{
  "norm_place": "pre",
  "norm_eps": 1e-05,
  "positions": "learned",
  "tie_embeddings": false,
  "init": "uniform",
  "optimizer": "muon",
  "lr_head": 0.00464,
  "batch_tokens": [65536, 131072, 196608],
  "dataset": "wikipedia_en"
}
Each number is 128 + 32 x the weight over its row's rms, rounded and kept within 0 to 255. Layers, rows and columns count from 0. Numbers have three digits each. The size before them is the row's rms in percent of the matrix's.

# layer 6 attention output (transposed), 320x320, rms 0.0795, rows 236-255, columns 0-159
102:139106119112170089070142165079130120087189123100085120075131145163074172133143080116096164131098159164113134156153139083160131118096117138144137152168078103086108087124148086119128108140188085096186142165180101150153114163117172157105109199090122183159145095081118176122110088114134142092073106135068134109106091108113166179122141114162178064120123170160125183144100153107137146100131068085111104135106175130208111064120091126169096151183073104138145094154121075125083089106102143
112:145105127080129138149063133146145121143150120108135143092133134065092174068121146070106145159142145136181061107185088125153133074079111138116137107087117138131111148137119128147116103113140170123062183157080142129095162204109115080176138100090139135122155149149115153144108105153164083171129174138190176121156119107124182132105153128141178094120132103095121109087125121136108108146073124110113138130108102122093113144144103124125096098116151103101162132139108133052098140100128089
105:112151108089163125145169113162080137144146198088090159173150180164049125146118116115113115074143182136166128121109164141098158226151081122144141088124130140093118154130077135172090134152068112115092104212160144136057114162105145117106104069077157119134105169126109110127120073133150111136124108148084199088146084136141124127084125101140116122136100086121153129155151159135159123122171114098072151134047117122135094116079070135127130112128107123137147133166102170112125181119125136
103:129214087117137139063146171121109092169134117151157137092137098155060096187101161119153133099168087159175110103120139134125155130128124115144083154162120100152129129113158125112158122117133063120175108169148145137116132122107118063167147119071107126118046121122108163186132140127116133125135108152120112119099185146092052138152083174163115126135125099170128151106167076083164083080113144146127147122122118111133139142129177130169154125135130058183100213141123090078155061097157104
104:119128173120077152112130161080155128138176123141122120179129174113112126126147091092137121134094106158089127145168137157193116147170153118138090164175137102093090112145119157104144157170155110131113121107155108132129171126129058151115131122074080183130174137112152160127059117113117051103136190099160162085199108072150076111149245097066125105143107125144077198111097178095139086176067117117133105182094113135098141118043133134116128115145097148112147090126134126145111115125156143
104:080139053101134078114111096153135107160136134124138109146097127088034130147186139090112142077113141158083138081137129123089097139105146123155164100150110156132137148122072146204166125094169172134109132135191163154114150100174162118116107179146122108121112120072099148074136124129134120112121133163073150157122170098140085133159137169154143157156128082094182103151111176103156106115165124214106164073126171123161142133191098140133118108068157137130101079083170115145158077091150097
107:142124148199061185128143090153119078115125133073141171079096186092095199124102098108124148177155184176142120106163116086130149118100155163201100124120160137135151151187147092130088145152164137150141146141107128131137118106095082167106205116126177141159054098090070107132086152135081166144168129158119101129169157122149159110112134102094166147171137120109114090134132126114154124144113087144164109092094094134099105106156160162147114127121157163127136164156150120173125140142159126
097:108106168087165201169156110144084116122081128101109121115147105119162147084137172064143126083045125106131068194122120134109144126121158148093123121166163142130087150118132099156117106122188127128098175127122122109185148179175080132102123147148089100148096169233045113117159148151098119172129091075132150120113162054087081150140148187103134126162156108128123115148114164107111147103110140036120161080078135075087205148140152131100155150080097150083054080100137118127151145073125129
099:131059154130122152118130088181097152122171067111178074150121096122110150147116118182241122102138178165139128089126148160144167152138132179130086137093063111155155189121135091098146135094160152151100087107091115143167100107110086100124125116148098140174138112106090118146095170169157144100125147064121200182166092167084182106112123136081121132112108107093140123068102169128125152085142125144106097076164106123137196146122103153145111133153100107157096122140123131144169115162201116
106:137141102093144086143161126102101108116129096098075121144171068105126128118099147131167157094170153148139132212180097128127116211085162151162129146097065134148134121186108164132197162148093170125119191138141061164161102111092112181118146188160134095147138130148144143111085133143126148183117159173149091137115118159152122125090129180117100147161161162102119176092097105121193181111188135082137136106110129080160105146092172099060105162093109156156168139113188113167091089075110151
101:135091104135148147140098123147153094148119053137138124112149158121131113079088103082064132118131131110138065114128137122140128124093086054107110100097117093165106084135096129110142123116170068144119095172122135169105138098101130143150103187098202109161108113187096088104175101186141135098169155106112114116162153163108129104138068125110114202129081048146137117119138102086135114091137117108173084127087134086109137128187190092104130112138114163091128126159165084189056119117152159
105:157106215137139117066159078125104151131131152099131088144169123128126151120155084141132118155078201157099145155109150149107148062130130136148114132159153094119087153140150138148146086149129163187111124046074108139051121172123121061127097132184110165166112176057126092101127132202197108140143155112155120105152117123098105140144102105053146115134123131150076161115138108181137157129177089109166110135125141142160089167089157124152156177059114109120166133129171125160111122172116119
102:135146173135115164167143196084137150101085102141071135117211135134150143120087098152117147152135143221161155096139133164088157129092110076159146179145121117073142093125104196114132123104131095103146180132101127081084113106164124138152126057131044170122113071148176155064117144129139081099176132128141129168108145173119119147073180133146082136146119141118115115125104167111146126152107141070161169123133120161170088153141182164154069134136157134130190139119135121079172173153121125
101:103176109121096144123163088195140103105144146125131180067150126200138112148166158093132129068092112134158162130169156109142147039104129091165132133158134098141121135133075160119115158094167102129119150144083204107135135104181052185092072171127077105087189098113144183112134126125152146097115114113124093162132181120153103158099110168135178139155131124140059081107063122186104143121088132138183074141138055111128131145106142089129177130115141140127193129143145126130143152126112196
110:118107066141096192183117123093120078139123080169107147167079148069147091112141124158121123085122114077101126114151132135076075127125095109122160174174143143150104132127123086152159114142104115099138115123056123115089159107081187109122112155093162141151126103135140089090104138135141121159089114139141076121108163125104135141137119115084106113213052094092134154137132081115147097087080159133127165137115122150165083088117145090086133103097126227143107127089131151019123161132107195
101:124140192181129104119075119119180090107123127164146065129152114165136175147128131159122118145185100147110136057188118082150184124113109094065084138127130116127181097099152114080130208158147198171116176156106190104131144167139135139135169156079188106138156062140150154131158172126155098074212162140106162134126121170075136132131105191146082150103124101150121143111134144179152150129110141075109113203174190092138103153151146164126112122131156189137107171103087096164172091060094137
100:133170137133109144137129194177182112137138114106156127182124122105115166109109114119152141172080101107134093086133123109097139135092177101120016148126136149108127125123136104145142132059087110129141184081138074181120080158086116153125070076196131139137117087125122135079118098140124110086073079090131103177101138138090136150178098096168129097192135150137062145157130116191127108087091136142052126116119160112144098072173095087134161168162174114110128164140147121099126154138155106
105:157106103164072134131075168081085159068139140099134145092105148126142153145133149075160197083118098146117123049079127108075133164132224181111154053063134107182139090089145120134114055093109160148118152101139079145159085176134157148166085138104086163145174092132104102103126159113129078119179107159122106121144204135114121149117091095156150087084102073151116120136166154137131183169064066105186133087145135095102147178166137109115143119095084144059101165158122138101097146119106165
104:142130184079202132092100115164120135149102128127197097151105144147126132119125148083159133135116110143150115143139199144099057113121155111132119136151122139095152040169161152123137167124108127141065128115092154108101130069103126109127140090138110116122140156196097130133104162128121106152182122174150171160065116186136101107132174122144126113137119090120133170154125120175177096143160126084158142102064132163157138156137118149188096136195153098065101049140102134158111099088159144
096:128059104086178139153130104130151154113152132039089139159136121104180151120099056131151090108138090145144161134166143123107102166095147130101160080115107120118087108079085154116152213149109040139178083080115089136152081172119092103087068126153146092162134118178174165097139055110117085147115118083116183094090122149180127086166129085123104100116099087125098108161164164113127155169122097119101184103098166139128112211165115119150113195125170117099105160061066128096119169080176125
# layer 6 attention value, 320x320, rms 0.0886, rows 237-255, columns 0-159
097:156138148180128143117131173092160121147137072084136112135134143100109122113172087164189097139133087160109099165171132159151164156085118128126135098165167137152146115177132145092098094034102108129146116100135093158175078160076106130126140161126129146041144127158103132151113114162095084137060096117102124182123146120122110107145107156157166131075138097108137135098080077142090119155124147181097122128081210134115104132154154144146134048147097116143050132106088126163117118125102103
099:121086097127103161081067162094117140146231158077071093075168089128093114103131108123136068148128153171152133158126154084143153104131118115108143093137109120118185114126143185133097166167114144137138153153086157134070182149143094060080120166121101068121113173151125075230066117101074146120031100149156125109172100080134105155116081183109118115160065128118119117134136171132124144081158159148100135134163089141171119118119102117156119129118167148153065159146151151101052170108082136
097:151172119154113083072129180154138148210158120133128100124154138057134154102168168131126169165141113141149167135153085187102142096124113104159117148127155155114109156080080145111146110115119162064163103175148102120079118077164139091192139135110125111121042151108138148120135099148109121110130146171106111085093147104054140153133074191079136090083120174141147086125115136119149019076155165095163148182139173112160130125071147170094191104174089094144056148116099146190147092139132132
101:167109131086125141151135101152166093195067072131119160130088127135139083090091121139124108127094112144114110154143161063224124116146101127112073139154049133099171083120123144102150116138103085203070125053109186121133097089099107158158080114092135169125112141156157165160091135150122094101122120109075075132179171108100074148203175169149167143116132105123082138118113141087145136150052140122136104142104108128162170109092123104126150135114075113097162149119156164113154068195112160
102:169082112121182128120154063087128123113174156117180176132133140112129099051103157156113138098079137110080145137138110145078110138116151103135122104134122112158157176128124151119145156109126089144170146129135147122089138129119131129136146059137142107116151095133133125138138110083152152106081119148103126139174160125123106157134083181116149062119124195069216070131108201133144129069161082116136113108121133138166131152164122176215136117122166131136136110167163152132086080106104162
100:142085147117081151170083105109157116185145149119134126179128222127099157112139117131104091154128077061098156096046094077060112139107098133133066134123145163103176159115151097109129090114165109125142150170127124098123123106125176131041119082121158103159036123111128129095155084121137151154114147160133125133176127061156123094121117141136126122157188106101076122123151133102134100126121107135163111131104102103144070082092141131199099107183149143141144159129062139103126125158185129
096:137120117163148182066161132099142106179134161123119150125116174092121153150109100133111153133146056062070156102112148173140126172145120081117173093100133134139107129107073145160162103108158083130088208086107114087165125130137122131135147121130087091134135125133138124164127178152140141117084154115119080155102165105174128093082131118135140130167160090136107105149085190136091198148161128088124132129114129105144255128113103098167084135152159163099082072138136163153170146138148064
096:098107084146089139153107116212111090134120122120164097104126098136059186119119115140101144097117131146112128114112151096182141162106109093156183149133162108115180182131133082076170076129111109086109109090116110123126087117092118103086154090137091190102080147104130122112121044118142096169068119109148169142147098133146196115145131102117157095055165129148154122145157104095166168119144126102160129096117077086185178103101163097177128111101108156108122161081113105159096055132105110
100:184114087100136159116136169061074086185099129093057136137153066141100129135130162108097120090118125124184168135072116171117108239161161129166131097109118142107143187152145088119100124105143154095172148089121130121149116109102106175096147128130164129193140069124101145109096092098151074157134102143151156141094095122095106129122108144123173135200060148128126109103126071149132139104141154104120123167092096110123128147164157114120087192131153133173070118060137126139159126119134151
098:108068078124112149115086135175098125166144097139187129109161138121154162123194099117120172132200105063092100153111129133119141101135104155135157127153107180128126077107147140116066111112073177097186124166134133100117068082087163202115158105096110110131128112099129079243137050185133150075119149117136150089098129189121143157118118124086130168075155086132125182104149142095128083087133115133107090086073136130133141162167140085138172118094164110131108170163159187104137149112086051
101:117146172150093125131122070175172090112087171149165169184165100147118121083150141176118099140064125120130133108111199101050147096086124139124143132115202136097126129130138152128090111195101090175134125139136085136183110091009133144150122121131128109134152112161128158122145165105103115182147095135156067168184167141128168132122125162089161089067158131180111161155135072163128132127161092127175142072122147129137082140176095106146132165086071108081136148109110093105122156159085064
095:118141171085126081123164180169157100110087089169039069131108104111067071109136102118123064090155186117115124140149142149236174156173108106216155144127151167125170134104088130139136121145112087115120140094131137099128134225153111122161158131156152150169147123170153145120123165148150127092212108155083150119164175167152116174092073138100098140158111126108117097122134123112102078210117147138115080165153127133119160119149143179116115154136181143117162096153098091146154129208107097
095:175141076123140104118121124132146190105103129125085094132137170062118167093100113129132127106091150131146174147112138145172110090073146100137119105098122117135105114095077120100120211040105130152148108186106123081117120162067134158131102145118117160150178110099135100118091180122095130129144137127123126157178163113125090085071118121098142147156102218131102122107112156091040140127138155107158145151127077124133164069152099114111088100097113080180165145163138125122145112159069133
095:110189086139097183131101129139068106083134145085123110129115137075167083127153143143120109190134117078132163116170121103168132117113138126156153165129185197113158124130139109117113116105143182044147143122130119106153129176159147132126088125194095112132117135153149096100172157084113153110138127129102115147085101086081150156157154123137139177086190085087161063129094161127110111150103229079107090164151174152154082157106155088151116176093150131096147084112124146129135132126103176
103:107087165139110053101136115082144155102131097125174119123125108166157100163073142063126084148134109109138141123103123179146122182158126120077059154083170116140160103130125129091143104122135169097187150171213173134123114193162121097099117113116102112135145098142067146127144103089109052138154134150110118187125127121193109110149093171142024130106145144097181126117117161127172074122121124116092132145122126176075077133159143129165142070113116173120185133127139085138120148110136145
095:175138133119142099106066154146117118062131076120149146091107152088090162090142097123138129142110102115150151094113074187112119110088119173161097098132126131088114102105126187151173121083113095124079161116108150155133156163065120153055168151126119141146118125143060074145185151106135132173144119105174118173177091154161175123144158154099115113144177175132076106082104121130108086086057104087115106094142138097113084108126089099074095162192095084156192144202125097097102134151152113
101:136208144106079108121118177119072115138119147109065125110109085134101118143101140062119077117138112054148134148086102140102120091111120142124116150131155116174146129123173153153095138141089084155158166108082119157176132143148150129185094165090127098140122071107114083097116167134099157119099115209137203107086164136117184160125045080122172156078093117111059103094142126139109170168042072105140114173121138140111145192146142074110140145133116089173094116154187109089075154143140144
102:158150156152081113192087080109161136124154090135117132105103132133110185107167115101120123142114061112137164192139142114070142152095133108102120146161143099120132077136123157153117165107161112177105060143138134116054123166137110152167110151132082107143175153147086168155098146130130136148099135136137071090127107147094155155062125135172112143041118063130135120105156153103142128141141190149096139098150087217215128166109129127129151148145150153156113084098139108118107094148205122
094:147047095167083128104092106109101178124183134102083122095140134104160152108141104125116161118220100149163110134150130135097096169140134086147089108107151156156147144135127075138096112174129130120098109127110121130151136120106125120132175138165135172139135165147123087191108193101151131107108117121171137109157131161191163149160112110119167156148090130060104031176164117148075127124136091090136127085111166124170089111133155098168142097155142141096132097125161145143062168105109154
# layer 6 attention query, 320x320, rms 0.0862, rows 256, columns 0-159
081:154116123087102186156153130119177106110102140119164133189102211159164133169160134142096124102134109154168115146150154132120111165139096140115163053135138134097113134119099151108131205125179075136145165122083221117147130115168112105119106145119180151135095174159137116082113151089125197113156109038109068151100101105108091141094112183073055099135107170122142099186129144124054162097148125156160165142162166190080101176169110135139102111123126104156161146100126169124130132131152157
# layer 6 attention key, 320x320, rms 0.0871, rows 256, columns 0-159
078:084101130075113155148147144067124054134085118118145176150111139132109098101147145146066149161124151207098114112113081092114122147116086074152152133137095172116113099139172173164124201147163103134124116128133253169098126163160112122117148153096210092131100144103176109117144172133097179159096103064117088122137116200075140111153069163127132111134122179136134144133183152135083121120131127146160166137176213103059136105164151094194092117126138095162125113093158137146113154123171164